config.toml
rope_fraction = 1.0
init = "normal"
optimizer = "adamw"
beta2 = 0.99
warmup_steps = 358
schedule = "wsd"
decay_fraction = 0.258
train_tokens = 148700000
Each number is 200 + 30 x the weight over the matrix's rms, rounded and kept within 0 to 999. Layers, rows and columns count from 0.

# layer 8 attention query, 96x96, rms 0.239, rows 36-63, columns 0-95
176,194,196,251,207,184,185,180,157,208,198,186,225,140,192,231,160,233,198,208,180,258,197,164,148,207,198,220,227,221,166,160,164,193,161,226,174,183,183,215,123,162,231,154,175,204,203,181,192,253,204,220,157,199,217,196,285,173,210,227,241,229,185,181,153,242,156,211,177,188,211,197,209,231,176,201,157,179,198,221,240,278,190,188,259,173,233,214,202,198,153,176,164,234,122,172
172,209,185,183,180,192,180,233,239,224,206,219,197,166,219,209,174,233,260,227,217,232,211,231,198,187,170,214,231,235,236,284,187,196,183,184,224,212,191,194,271,280,235,195,185,162,222,191,196,172,205,133,249,217,217,239,171,182,237,160,163,179,161,173,185,214,210,225,208,211,248,157,197,198,184,160,234,212,203,198,183,187,191,205,172,195,178,234,182,184,214,234,210,159,266,199
154,220,171,222,236,234,203,252,189,223,210,204,228,176,176,237,174,223,186,174,178,212,236,125,196,249,187,215,234,224,166,199,201,195,193,219,154,182,197,172,189,166,232,171,205,248,204,156,191,235,160,221,209,186,226,218,214,203,212,202,238,201,196,229,200,230,180,199,232,200,232,166,186,161,151,225,214,191,214,174,217,230,159,185,225,210,229,250,214,216,158,216,212,240,155,178
196,201,232,217,186,130,180,205,181,190,147,178,187,256,225,179,173,206,199,198,248,218,212,251,202,202,163,255,218,181,184,199,181,203,182,199,207,177,204,217,203,194,226,206,207,206,206,216,173,217,183,214,210,197,198,121,206,227,203,210,225,182,214,181,238,194,147,219,200,194,190,197,207,178,245,270,204,193,162,237,189,149,266,215,177,209,187,182,240,166,219,187,222,198,202,191
166,211,136,220,215,221,192,222,187,222,178,198,219,187,185,238,140,254,203,174,203,201,238,161,204,249,181,203,247,231,148,246,192,217,183,235,147,198,214,152,169,203,246,194,208,229,207,180,188,219,167,220,188,178,195,186,238,206,226,194,209,196,221,238,177,199,166,213,263,234,244,202,185,146,141,228,222,174,218,185,240,242,211,158,204,206,232,264,193,205,135,205,214,213,201,171
153,226,160,214,164,207,179,174,200,232,204,219,210,177,174,228,228,215,178,252,178,174,180,164,230,212,219,233,223,237,198,220,230,200,205,190,134,154,167,162,194,228,284,189,226,166,222,162,267,197,169,162,168,206,190,188,176,226,202,204,204,226,193,155,219,217,230,208,232,224,201,166,196,168,171,182,179,208,220,219,241,209,199,197,183,191,231,234,186,209,179,203,184,186,212,206
201,278,251,253,224,216,250,202,186,218,136,197,209,170,225,220,210,236,164,226,215,155,191,175,189,198,128,167,244,180,198,202,204,199,192,162,211,145,190,222,198,175,178,207,207,196,159,200,172,206,180,207,235,209,220,183,198,207,191,203,232,238,238,236,193,175,173,166,214,190,177,219,245,225,152,200,260,207,216,197,255,178,195,175,199,191,188,185,215,191,146,216,194,218,182,232
177,145,217,197,190,175,183,183,142,191,194,161,245,218,198,166,171,198,122,180,195,225,180,173,201,210,198,207,161,248,161,211,182,170,146,175,234,202,219,237,183,202,166,187,213,185,208,235,190,210,192,211,200,179,205,208,264,212,175,186,221,196,242,140,256,191,190,150,193,184,185,232,223,249,222,172,172,199,235,236,208,226,199,214,270,170,232,199,207,184,172,151,221,204,185,210
248,109,179,182,160,220,206,202,216,199,205,228,211,165,200,197,199,199,189,240,235,201,178,234,193,234,191,207,228,211,175,199,209,198,165,260,191,178,235,216,212,155,175,183,154,168,199,210,200,203,185,173,219,190,205,156,240,184,242,191,202,198,180,170,227,259,234,192,210,208,207,225,180,160,218,243,174,214,175,209,219,213,205,243,196,221,261,202,168,224,177,183,247,179,179,200
170,239,140,223,148,210,139,227,160,235,297,198,158,158,270,190,225,260,149,222,193,232,226,192,182,170,212,247,203,241,209,228,227,192,233,238,195,205,185,138,176,192,164,159,215,185,233,192,227,203,178,229,145,152,246,219,156,142,198,195,214,206,188,173,185,200,162,183,189,167,222,241,165,276,213,130,237,175,178,219,149,256,267,230,222,209,202,244,254,221,181,191,204,228,172,192
168,126,195,168,191,260,168,198,191,191,185,185,205,199,223,244,130,274,219,163,221,251,177,197,193,216,200,231,133,182,168,188,163,139,215,185,167,221,184,191,193,221,215,228,232,157,160,177,236,207,152,184,169,187,165,200,229,191,222,227,188,201,181,225,191,197,145,208,213,204,210,229,168,189,228,195,201,251,176,273,190,212,190,158,261,161,163,195,156,172,185,212,179,179,176,189
239,219,227,240,187,176,168,177,189,198,211,214,173,215,250,182,172,205,223,168,125,265,226,229,226,163,201,196,223,199,183,253,202,210,190,237,200,206,201,210,191,215,210,170,214,191,187,230,182,233,197,191,148,183,276,236,241,212,218,188,234,256,227,188,207,206,244,212,167,224,187,231,209,215,175,189,138,119,194,223,218,249,214,236,244,206,209,198,218,140,196,237,187,227,177,172
237,210,196,214,185,216,225,205,193,199,156,147,177,204,208,212,195,234,205,187,208,218,209,228,213,180,166,214,173,182,179,221,180,230,215,209,210,191,228,134,180,172,198,175,166,179,204,200,197,252,188,240,181,198,184,151,264,166,177,213,205,173,221,125,199,183,181,225,205,205,205,221,158,242,157,215,201,178,212,241,158,196,221,157,228,215,179,217,217,184,166,181,216,230,182,192
163,194,201,183,178,178,157,195,190,209,254,207,203,216,203,205,196,213,163,197,202,181,217,124,155,233,209,174,224,236,208,204,199,176,152,165,223,196,187,246,196,231,218,205,205,235,194,181,155,166,175,174,209,191,230,233,167,183,228,212,230,191,211,227,195,173,245,200,209,175,205,170,219,196,218,181,204,225,178,178,191,211,182,242,211,181,219,225,192,220,193,199,215,200,215,206
165,188,155,206,217,199,173,188,206,184,235,237,244,183,205,187,205,177,174,213,175,199,203,131,184,239,239,201,232,246,201,199,202,202,169,187,173,201,194,222,202,218,183,197,216,187,230,177,195,179,200,174,195,174,193,261,175,220,230,212,216,182,184,205,162,194,214,205,187,205,192,188,244,172,189,156,237,246,184,163,220,214,143,231,230,159,240,231,200,260,200,196,186,201,226,213
248,192,234,188,172,194,214,190,196,164,208,201,191,195,207,160,246,164,212,270,199,160,167,255,238,141,238,181,175,185,206,183,224,178,206,198,198,200,206,206,217,211,127,219,211,155,209,200,216,131,234,153,251,202,179,185,156,212,186,208,190,192,201,187,231,180,235,182,178,190,166,221,198,214,222,200,196,199,206,195,182,174,219,216,173,226,192,198,214,200,238,199,214,198,219,221
234,189,243,179,167,167,209,208,175,183,187,165,192,254,175,180,212,156,225,242,223,226,181,254,235,145,212,191,165,164,194,170,215,186,230,190,220,197,201,213,213,210,169,235,213,169,221,240,250,182,238,171,232,191,220,179,198,183,177,206,210,203,207,190,233,189,197,174,191,199,196,205,182,218,241,220,173,194,209,214,182,164,218,223,136,208,172,189,218,175,234,213,224,200,165,244
154,246,156,242,236,217,191,213,204,227,212,220,220,167,202,238,174,238,203,168,188,199,233,155,190,247,224,235,226,223,223,197,179,185,187,191,168,209,216,201,200,176,246,177,162,249,184,186,180,236,191,230,197,213,222,244,227,214,185,199,229,188,202,241,202,217,199,244,202,184,231,171,201,217,172,190,207,206,216,200,190,236,176,187,227,202,208,216,206,227,172,220,172,221,219,181
186,182,200,203,194,240,193,210,178,165,163,167,199,146,184,167,199,160,170,216,198,205,174,189,218,171,175,206,194,197,164,148,196,223,228,241,177,183,187,158,200,159,158,222,183,164,210,213,183,183,195,187,217,188,178,152,200,200,185,206,247,223,175,200,204,179,152,185,181,184,169,230,164,184,218,224,209,199,224,132,202,205,195,196,176,208,214,228,202,188,196,205,212,203,152,223
199,187,236,197,227,218,196,195,185,189,215,220,194,126,187,219,187,237,176,184,188,213,223,188,147,222,217,178,192,202,214,195,184,220,202,205,195,190,192,185,204,216,196,231,127,195,255,188,232,189,230,210,232,183,233,146,234,158,202,162,210,231,145,220,217,207,189,222,231,141,187,186,219,184,234,221,212,205,182,264,197,167,164,187,170,191,197,175,159,193,254,231,244,244,168,178
238,214,219,201,187,173,177,177,188,144,165,194,205,219,206,211,182,149,193,259,198,196,154,226,189,143,189,211,146,157,211,160,173,183,196,173,217,231,204,201,208,219,215,248,193,177,200,233,210,194,209,162,191,235,192,205,208,203,184,219,199,231,195,166,195,201,213,230,154,206,180,198,188,213,263,175,190,216,158,206,199,191,219,191,181,182,203,181,224,170,249,177,201,147,206,205
123,222,214,188,175,206,134,155,176,206,171,193,237,200,191,213,124,228,202,163,228,221,177,174,175,237,209,193,212,251,187,207,142,151,145,191,185,146,167,206,190,180,215,202,170,216,199,204,210,218,178,268,217,211,179,195,214,176,163,202,224,231,181,229,234,236,160,202,221,218,179,209,208,223,190,217,236,202,212,212,206,198,214,202,238,195,215,241,229,208,208,175,209,225,214,251
206,139,204,154,227,198,175,186,209,218,213,187,222,151,209,169,211,209,177,248,162,227,194,203,194,190,199,176,204,194,185,189,200,195,213,191,194,187,185,278,219,178,205,188,229,144,231,198,223,232,239,201,218,192,163,160,227,179,175,225,201,254,155,229,225,213,219,205,186,210,204,172,192,177,231,234,259,203,173,192,238,187,179,195,242,213,215,145,192,228,187,190,144,223,161,195
208,185,194,184,203,186,175,239,198,186,240,184,235,241,183,184,255,166,181,172,234,204,251,227,246,274,192,223,234,210,198,147,185,250,282,215,203,182,255,166,250,166,166,209,235,212,164,221,239,208,187,186,219,179,197,186,214,160,204,196,171,168,234,187,189,219,201,215,161,181,226,206,161,202,206,184,175,243,225,186,195,144,167,298,141,219,244,258,172,246,231,191,213,172,195,168
205,174,132,241,224,230,246,142,236,193,204,233,153,148,147,205,184,167,184,201,225,158,129,226,163,204,188,123,232,225,270,247,160,206,138,230,173,156,190,174,136,187,218,143,193,218,223,155,132,200,309,191,206,222,228,191,199,220,199,202,157,185,183,250,202,260,255,158,229,236,249,223,198,223,206,191,203,112,151,172,304,267,185,177,230,238,185,204,207,239,197,212,223,244,250,211
207,162,185,186,232,158,195,183,184,179,169,186,186,227,253,167,180,225,215,180,142,207,168,189,198,187,224,245,208,190,199,175,211,232,208,238,172,198,213,212,192,149,210,134,224,180,141,179,211,182,215,196,145,203,207,215,280,200,243,155,181,176,229,175,200,172,230,204,183,167,235,205,194,176,180,214,164,142,229,215,220,221,190,194,228,168,187,108,239,184,162,200,210,137,163,197
133,81,167,198,257,236,200,173,232,167,192,213,229,160,107,150,215,176,203,191,163,190,175,177,201,191,219,127,125,207,207,195,97,222,218,215,259,151,115,295,193,182,248,192,196,167,225,141,170,161,273,198,236,198,146,136,172,245,210,186,196,179,120,266,237,161,203,162,277,247,141,268,162,157,233,282,314,172,188,165,280,235,155,192,297,219,205,147,180,230,202,146,238,222,219,298
147,176,171,208,246,191,210,213,177,169,237,166,186,173,214,151,202,164,233,226,184,243,171,152,247,187,158,178,151,203,166,161,177,176,186,149,196,167,181,221,147,172,233,188,187,205,206,191,196,267,193,187,228,214,165,199,243,231,217,233,213,217,203,151,217,235,183,228,189,186,170,213,148,232,216,228,203,203,187,160,232,233,158,184,266,210,244,220,202,195,237,150,182,196,250,199
# layer 8 attention key, 96x96, rms 0.224, rows 36-63, columns 0-95
151,160,176,212,217,187,214,228,142,239,206,167,223,221,209,200,130,232,186,117,204,221,241,139,225,283,203,192,222,284,185,245,206,197,162,214,202,215,202,191,197,154,204,211,204,245,157,172,194,184,64,234,203,197,210,234,237,181,220,204,184,191,203,215,231,153,198,194,237,226,231,172,225,211,125,191,296,218,234,197,185,216,139,191,262,180,185,194,201,270,140,218,148,196,275,212
181,213,162,233,156,243,213,255,185,209,188,224,251,213,174,252,236,189,154,214,202,140,235,199,237,210,245,173,245,223,174,176,218,221,202,200,199,200,186,265,149,198,234,193,198,178,217,198,270,152,181,177,238,264,197,243,194,157,204,213,194,220,205,153,202,274,222,198,217,171,186,202,204,239,156,222,156,207,232,287,199,225,200,204,210,171,230,236,209,209,197,158,194,206,172,199
154,187,176,180,224,216,214,231,201,233,237,194,214,176,178,202,221,174,190,211,212,215,209,137,230,245,199,198,234,222,220,204,235,197,192,191,186,194,223,198,184,160,200,156,203,230,170,181,211,206,206,183,201,178,204,200,210,186,186,195,166,151,202,240,186,196,218,204,215,200,209,197,205,213,198,193,192,195,215,178,242,207,164,238,241,182,209,218,177,261,166,193,165,193,200,199
231,170,195,154,181,197,223,190,236,166,189,209,217,207,190,147,195,177,244,233,217,184,180,241,167,126,213,159,176,184,147,193,193,139,223,210,205,210,204,203,189,224,152,208,195,148,202,222,223,186,218,208,173,241,210,154,228,217,208,209,211,234,230,216,204,195,229,166,187,148,200,209,167,243,226,243,187,209,176,183,175,237,224,145,159,241,172,204,175,151,229,180,238,238,174,204
143,203,156,191,243,203,235,221,203,242,252,187,250,196,161,217,206,175,174,172,174,174,218,138,202,262,201,202,221,257,225,187,200,182,222,160,184,209,215,194,192,123,213,153,151,230,163,193,215,203,172,181,196,226,186,199,238,186,181,181,198,157,196,216,210,186,204,198,274,175,200,169,217,204,177,204,214,198,210,180,208,230,151,215,225,166,233,218,171,260,129,193,169,249,178,195
153,252,180,215,272,201,221,215,205,226,225,204,210,154,173,200,183,230,190,183,194,186,232,132,221,252,208,220,223,225,215,212,218,236,199,205,217,222,212,229,209,140,203,155,159,272,181,154,169,199,177,199,173,218,219,202,183,209,182,223,192,136,203,207,181,165,190,262,237,191,188,178,196,177,143,200,227,181,246,178,156,223,150,187,261,197,184,218,208,288,173,165,171,255,240,166
164,112,162,207,164,166,211,194,215,191,185,242,166,207,182,130,216,167,213,210,233,259,183,222,239,199,194,203,179,192,165,205,188,207,182,159,192,203,217,170,167,191,190,194,196,149,264,237,216,188,216,184,204,206,180,185,209,184,182,172,223,147,196,170,220,236,212,255,161,218,251,234,180,220,215,181,171,192,224,132,157,176,201,188,198,221,179,223,173,211,260,171,257,199,171,212
206,189,159,238,191,202,187,207,206,203,212,181,170,212,228,189,183,249,158,182,236,235,239,171,137,214,191,220,204,185,195,118,222,198,179,244,198,187,162,199,119,154,188,210,167,190,218,217,181,179,166,231,194,262,190,242,221,196,171,198,240,241,200,198,193,244,192,177,173,227,179,195,189,180,245,206,219,206,211,190,200,267,200,191,251,214,243,145,140,179,250,202,176,250,152,170
196,200,201,235,244,183,185,193,162,196,248,174,239,163,185,205,162,277,188,113,178,194,245,179,209,236,215,239,247,264,179,229,204,191,211,193,190,147,175,198,138,190,150,212,178,209,220,193,211,196,173,237,187,248,229,182,248,214,177,219,196,220,170,219,163,186,163,165,186,214,167,135,185,236,147,246,223,231,231,230,208,232,189,181,241,170,214,222,189,245,164,203,165,224,201,208
191,181,244,159,144,239,211,198,164,193,151,144,163,201,165,281,149,255,218,152,212,182,159,193,258,194,200,184,186,166,162,128,135,218,206,265,199,214,261,189,264,181,238,165,193,253,215,230,219,235,219,240,212,226,193,185,267,197,219,204,215,244,239,155,225,169,156,118,189,175,175,172,156,133,179,209,205,148,189,220,202,207,186,181,255,212,152,202,217,198,214,165,185,187,117,237
223,204,176,190,184,202,174,196,227,192,228,172,224,197,214,172,229,206,195,169,188,199,231,182,199,184,245,166,198,176,254,214,230,235,184,236,164,197,163,232,224,229,164,190,146,161,219,173,256,208,215,199,234,251,220,259,183,249,228,174,226,234,171,229,217,178,187,193,218,220,184,157,239,172,170,230,159,178,235,199,227,214,176,237,207,205,228,182,192,204,174,213,226,243,262,219
130,185,184,172,215,143,194,209,172,170,213,171,166,210,189,163,188,230,176,181,182,218,225,255,126,233,226,207,221,180,199,158,221,169,228,180,202,194,174,181,185,185,176,214,233,166,184,217,217,217,208,242,207,184,174,227,228,190,175,144,149,210,203,225,159,185,200,198,185,126,216,220,193,212,282,191,238,237,262,251,179,193,150,212,157,231,171,146,218,186,198,182,205,200,170,140
127,233,169,216,235,221,236,182,188,212,213,183,224,199,178,247,147,183,239,173,160,190,213,150,208,252,254,192,248,223,252,184,189,215,189,192,128,159,196,231,236,154,238,144,193,224,194,112,249,212,197,199,196,208,234,194,222,183,220,180,193,191,213,220,197,238,190,206,233,197,221,167,235,191,152,218,177,175,196,224,249,247,167,186,200,175,250,204,230,219,167,216,155,211,215,192
200,136,253,144,172,153,173,171,189,167,179,171,162,187,172,156,211,186,190,211,192,265,176,235,158,119,161,206,181,166,188,206,218,169,199,179,253,223,184,195,205,230,149,249,231,139,203,269,200,191,236,144,201,208,170,146,209,208,143,165,237,230,176,231,223,154,229,168,179,227,185,199,126,195,268,225,192,178,191,159,198,196,211,205,219,249,184,185,168,185,230,202,222,211,120,233
166,285,228,252,193,190,248,208,171,209,215,235,225,187,229,211,207,196,191,195,202,268,202,162,259,183,200,219,187,159,201,167,185,227,190,214,203,206,164,181,198,244,224,204,180,197,166,210,167,207,164,204,205,139,235,241,161,199,191,202,237,228,182,163,180,269,162,171,170,215,180,201,178,222,183,201,168,215,207,221,186,226,208,185,209,176,240,230,204,143,197,193,198,186,178,228
207,223,240,199,192,162,143,156,181,150,179,205,213,220,231,207,152,249,192,162,210,239,217,214,195,177,191,207,158,198,178,231,131,186,189,202,215,227,201,194,216,257,198,212,164,191,219,227,175,246,179,222,150,213,229,205,198,202,168,187,251,244,186,210,182,206,168,216,189,227,189,152,182,205,227,174,236,199,203,193,180,209,209,151,193,210,175,212,195,165,256,233,204,208,201,218
212,213,225,165,172,179,171,156,173,136,142,236,167,222,233,182,190,218,195,202,223,190,191,257,183,152,178,198,164,166,181,217,164,182,200,234,235,227,202,203,216,227,174,227,196,181,202,222,197,203,207,204,162,222,203,194,188,210,198,218,236,259,207,193,190,205,179,185,161,191,149,201,158,207,240,214,208,202,173,186,172,188,224,173,189,232,172,180,188,117,249,208,227,186,196,220
155,190,152,184,209,227,217,223,206,264,234,187,236,178,159,228,224,165,198,204,200,193,219,154,211,265,194,201,236,232,202,206,246,201,186,196,185,188,210,194,169,152,215,186,210,228,167,176,211,194,171,176,219,178,195,201,172,191,211,211,140,145,206,226,189,192,198,182,245,216,234,187,223,188,158,184,197,202,213,201,244,217,165,245,237,203,209,213,188,272,165,192,170,197,211,179
250,234,265,169,231,181,180,150,170,124,175,265,210,210,211,152,213,238,204,215,227,238,192,245,227,138,184,190,161,136,182,195,152,210,194,196,225,228,227,177,218,241,170,202,208,156,204,187,197,249,232,227,172,194,173,170,198,239,177,187,236,230,164,223,162,202,213,200,143,236,158,160,182,189,215,223,215,194,191,173,133,193,189,197,215,185,184,213,183,171,227,186,199,252,161,239
199,179,158,183,165,203,213,237,220,220,222,166,237,158,216,206,226,176,191,193,194,244,159,165,228,210,217,209,233,235,156,193,252,201,164,223,212,126,209,183,184,209,209,213,203,172,189,174,235,174,191,176,210,210,187,243,194,192,207,189,212,204,206,179,214,234,217,163,238,215,152,209,165,174,149,194,210,225,235,229,179,213,241,256,256,145,231,211,173,199,174,183,237,186,223,250
250,220,209,214,181,208,193,157,174,137,154,180,172,226,222,176,167,234,220,213,226,187,216,265,200,143,177,220,150,157,192,248,183,210,196,205,204,228,199,198,213,252,189,236,190,159,213,209,199,222,194,179,209,195,185,218,158,243,195,206,239,224,203,196,174,184,227,206,165,201,177,167,211,210,224,182,218,212,176,231,176,179,239,164,166,198,147,199,201,150,221,204,221,215,220,190
241,251,203,168,188,231,197,192,214,221,209,213,191,221,180,152,237,200,217,233,237,215,191,217,190,182,215,201,158,207,131,194,270,160,185,188,204,186,173,220,176,195,158,190,211,160,207,218,188,208,199,149,183,250,206,141,197,235,213,239,166,192,243,182,202,202,190,189,223,193,149,211,193,205,225,251,181,207,214,147,184,235,212,227,216,223,251,183,160,176,228,155,214,240,167,153
150,214,257,244,191,191,199,191,169,162,192,207,193,199,185,195,207,198,227,219,214,206,211,152,195,265,253,172,211,211,190,170,231,206,157,239,184,149,148,234,141,208,209,207,140,215,183,184,202,204,182,231,227,199,255,197,200,199,205,205,212,186,189,165,216,232,173,191,220,197,158,196,182,215,190,213,159,207,241,218,161,213,185,195,226,192,202,229,235,160,203,206,218,206,176,244
242,165,225,186,189,177,200,212,175,211,257,185,145,196,173,162,204,207,182,203,197,213,186,243,204,214,220,207,202,185,287,186,190,186,241,269,284,207,190,167,232,175,128,215,197,206,223,210,139,191,210,279,109,202,265,233,210,219,191,245,242,218,147,226,179,244,87,138,105,226,173,249,193,208,220,217,187,238,182,226,187,102,202,208,193,177,202,131,241,193,230,255,194,203,186,217
272,166,212,208,191,180,174,251,146,246,203,117,218,219,226,259,147,307,199,124,138,171,189,162,230,267,174,262,165,184,131,238,206,221,154,226,219,244,179,186,222,183,222,169,157,241,161,228,223,211,121,210,173,264,190,150,301,193,183,222,180,210,216,168,220,185,171,192,221,217,210,167,143,193,140,190,172,187,178,252,157,264,223,156,225,199,197,257,196,200,102,144,163,156,196,180
176,144,203,193,226,211,189,171,250,169,224,201,171,177,192,184,209,189,201,188,134,246,165,187,157,178,175,209,155,183,208,225,160,137,186,158,182,166,244,205,267,214,195,215,154,235,268,184,159,207,216,248,220,186,151,183,212,234,161,199,168,186,175,326,240,142,200,222,205,195,231,246,204,211,257,245,208,232,149,241,216,223,210,181,164,221,161,202,158,165,212,226,191,272,210,198
219,268,264,209,183,208,181,217,216,206,187,214,218,146,211,198,199,192,233,169,208,227,193,142,190,170,223,212,234,199,181,216,249,171,184,184,219,200,188,239,206,244,205,192,212,214,243,207,164,208,221,189,202,237,250,179,199,207,186,205,203,206,218,225,180,152,229,196,237,175,151,165,223,188,197,200,132,181,183,168,148,233,209,207,162,156,181,263,153,159,191,217,224,185,184,203
209,202,190,170,194,220,118,168,209,159,156,184,215,175,181,200,199,233,222,226,233,197,207,189,185,247,243,171,209,200,176,211,223,187,163,243,211,211,192,257,188,208,143,191,208,168,221,226,194,221,173,219,232,223,218,180,219,191,176,237,197,189,169,236,191,207,228,185,146,198,189,193,218,245,225,160,188,199,200,220,229,232,195,252,257,201,188,197,182,154,224,223,157,265,196,209
# layer 8 attention value, 96x96, rms 0.214, rows 32-40, columns 0-95
236,230,232,181,206,211,197,238,161,191,199,177,186,201,228,232,262,218,169,119,174,191,215,184,227,196,229,134,227,190,188,163,234,245,194,234,270,200,215,180,235,200,193,218,226,236,211,218,171,206,194,190,157,188,220,222,178,226,258,198,204,195,179,192,234,180,163,225,174,152,201,223,119,174,208,199,219,218,237,217,177,217,221,236,209,200,211,178,170,217,158,199,190,163,193,188
220,227,220,238,199,201,163,219,209,196,186,210,202,205,279,190,147,213,186,132,191,223,192,207,221,208,190,244,214,207,261,212,160,185,167,195,225,213,110,203,152,186,208,179,219,213,163,243,169,173,209,244,121,161,174,199,190,255,192,175,199,186,222,168,198,154,216,187,208,195,191,208,186,244,156,179,205,215,200,186,159,190,192,184,166,239,227,218,163,210,175,242,197,198,171,188
201,192,224,222,158,242,196,178,263,195,158,155,219,165,227,197,118,204,212,193,192,238,189,206,158,203,214,270,225,244,144,245,204,199,196,199,118,228,207,264,189,212,227,198,227,218,219,163,167,249,192,220,162,172,218,148,232,203,293,194,216,163,180,193,182,159,284,257,216,228,203,224,177,156,182,204,185,231,219,221,170,206,207,189,227,223,192,186,253,148,212,219,201,253,209,231
178,169,185,204,210,117,190,219,140,195,162,229,209,250,200,159,134,185,219,198,209,203,163,207,231,173,201,263,175,233,235,226,127,160,188,219,238,166,124,215,232,138,162,222,200,196,190,178,235,133,135,204,191,130,229,207,177,187,190,186,161,163,184,207,221,227,188,170,185,204,171,263,225,191,223,231,180,190,126,211,163,199,176,245,213,147,215,221,184,171,247,178,205,226,206,221
191,240,217,173,226,194,203,225,219,208,194,220,257,225,200,166,288,179,155,229,272,196,167,175,225,178,233,178,200,206,173,147,220,221,153,197,170,164,242,156,246,193,164,240,195,222,217,188,170,150,201,138,234,220,188,171,154,176,174,208,196,150,154,184,251,232,122,198,170,184,155,219,168,174,192,270,227,213,237,178,163,174,196,226,160,227,238,216,199,229,182,183,219,141,222,298
157,180,181,211,211,201,249,190,261,196,272,199,258,222,177,204,220,216,203,230,261,201,150,223,163,180,207,239,183,195,201,183,119,182,214,246,218,183,188,144,162,201,186,218,234,201,226,141,246,202,286,228,247,204,142,199,195,179,151,173,144,193,197,200,229,257,154,180,216,177,159,151,286,147,219,184,189,190,230,237,215,191,174,209,190,188,231,176,223,203,263,236,207,178,211,239
198,192,195,206,202,185,180,193,199,186,214,110,159,231,161,187,225,193,235,191,85,234,159,214,190,193,243,203,200,180,212,193,179,197,185,185,205,220,207,263,177,204,229,193,210,212,184,223,212,182,171,153,255,250,199,200,257,191,209,234,219,209,242,245,226,249,158,257,198,242,190,196,182,188,200,233,189,196,243,223,223,197,196,194,242,153,173,150,219,178,198,141,219,175,241,217
228,194,217,157,210,182,195,211,199,175,236,201,176,230,250,204,168,231,202,184,189,172,246,200,198,201,221,173,197,231,228,179,159,231,158,138,197,215,158,160,141,178,168,188,220,210,177,172,209,219,218,189,176,237,186,189,213,278,169,141,186,213,174,255,215,229,218,172,200,200,211,255,223,134,214,263,200,218,210,201,183,172,211,187,215,242,221,228,247,213,189,270,191,196,237,246
163,188,188,137,208,227,201,170,166,175,204,214,219,159,140,221,230,180,168,218,218,183,154,222,208,190,140,225,210,197,195,215,206,191,215,232,212,164,187,193,228,197,141,243,144,176,196,183,189,158,212,197,228,186,114,195,210,216,138,182,160,181,179,222,242,191,281,193,211,169,160,186,202,245,165,245,227,214,183,200,193,230,162,185,213,181,199,167,157,205,220,205,197,203,186,300
# layer 8 attention output (transposed), 96x96, rms 0.216, rows 32-39, columns 0-95
241,171,214,192,209,166,216,249,213,138,157,170,157,188,184,196,233,172,171,140,175,188,192,135,224,203,169,212,215,148,202,184,206,226,216,218,180,244,229,197,224,163,199,218,196,202,207,206,147,204,205,227,179,175,187,203,222,190,217,187,161,209,197,214,175,182,177,193,147,180,233,219,158,184,177,206,236,160,216,202,174,225,182,217,239,175,199,134,208,215,148,187,172,164,201,199
200,187,216,194,190,198,186,253,200,209,198,182,221,206,205,198,225,236,174,117,205,250,208,172,181,219,150,202,198,209,251,221,167,173,228,259,214,242,165,223,174,220,177,172,198,215,156,238,134,195,227,189,169,187,155,220,236,229,190,169,203,185,237,181,179,205,183,202,200,182,185,180,187,286,163,189,219,251,212,240,157,184,188,197,209,222,182,196,208,202,164,225,188,215,195,218
141,206,193,198,151,227,229,164,163,211,244,181,195,186,226,212,245,252,182,225,215,228,182,151,148,217,202,273,232,268,171,269,203,228,281,179,155,209,217,211,221,238,175,220,234,185,208,149,141,182,176,214,163,168,195,184,220,207,232,210,200,195,164,200,200,230,220,207,255,227,187,149,191,181,179,137,175,227,201,210,138,113,203,169,178,208,198,170,213,158,233,176,170,225,246,173
164,153,217,168,157,167,136,197,198,203,213,214,245,246,218,209,206,211,235,188,218,194,180,210,254,160,220,186,184,291,276,197,212,159,133,281,231,150,153,200,193,172,144,129,192,166,199,203,230,199,164,250,198,185,228,199,239,198,211,192,179,175,180,179,182,193,159,215,171,196,196,197,192,239,192,224,180,207,166,220,222,181,204,289,197,196,220,229,182,165,230,176,188,198,230,195
218,219,183,217,191,192,211,182,226,202,197,224,217,205,196,145,177,153,210,224,238,218,166,137,241,167,221,187,233,186,188,131,258,221,220,219,142,234,234,190,245,132,162,154,171,193,206,162,179,191,214,242,210,193,209,128,223,234,179,219,152,173,204,181,228,191,145,186,206,176,215,218,159,163,228,246,209,183,226,126,179,217,201,208,143,193,206,239,241,270,175,186,187,164,228,252
197,198,198,225,212,207,202,149,224,218,254,253,251,196,188,180,185,202,194,208,234,256,194,250,216,190,204,191,179,262,164,160,192,212,233,207,248,124,187,189,187,168,227,229,211,220,270,184,246,187,240,227,244,217,191,205,139,235,180,187,162,235,198,172,222,216,198,181,192,167,133,264,232,177,264,192,195,201,203,257,184,205,151,174,187,190,200,198,186,254,244,224,185,225,173,213
205,192,245,198,173,198,167,161,206,200,196,174,155,202,173,169,162,191,241,239,145,216,193,232,145,198,249,193,199,126,228,199,204,233,211,155,266,157,205,235,221,187,212,202,217,199,217,168,250,209,187,202,190,213,174,174,224,162,199,196,176,193,186,216,229,181,211,231,211,210,200,210,211,197,191,222,152,210,180,168,184,250,164,221,205,212,207,144,227,175,169,178,187,151,249,198
191,163,212,211,254,190,243,220,248,171,247,176,193,246,242,200,167,194,205,167,180,236,246,177,167,218,171,196,194,212,237,223,233,219,264,238,172,209,196,180,191,216,169,209,214,225,165,167,154,204,183,231,182,197,205,204,179,231,174,190,139,188,190,227,223,249,220,199,168,145,161,231,249,182,239,248,214,243,210,237,198,206,154,212,186,219,206,188,226,182,212,239,223,177,251,235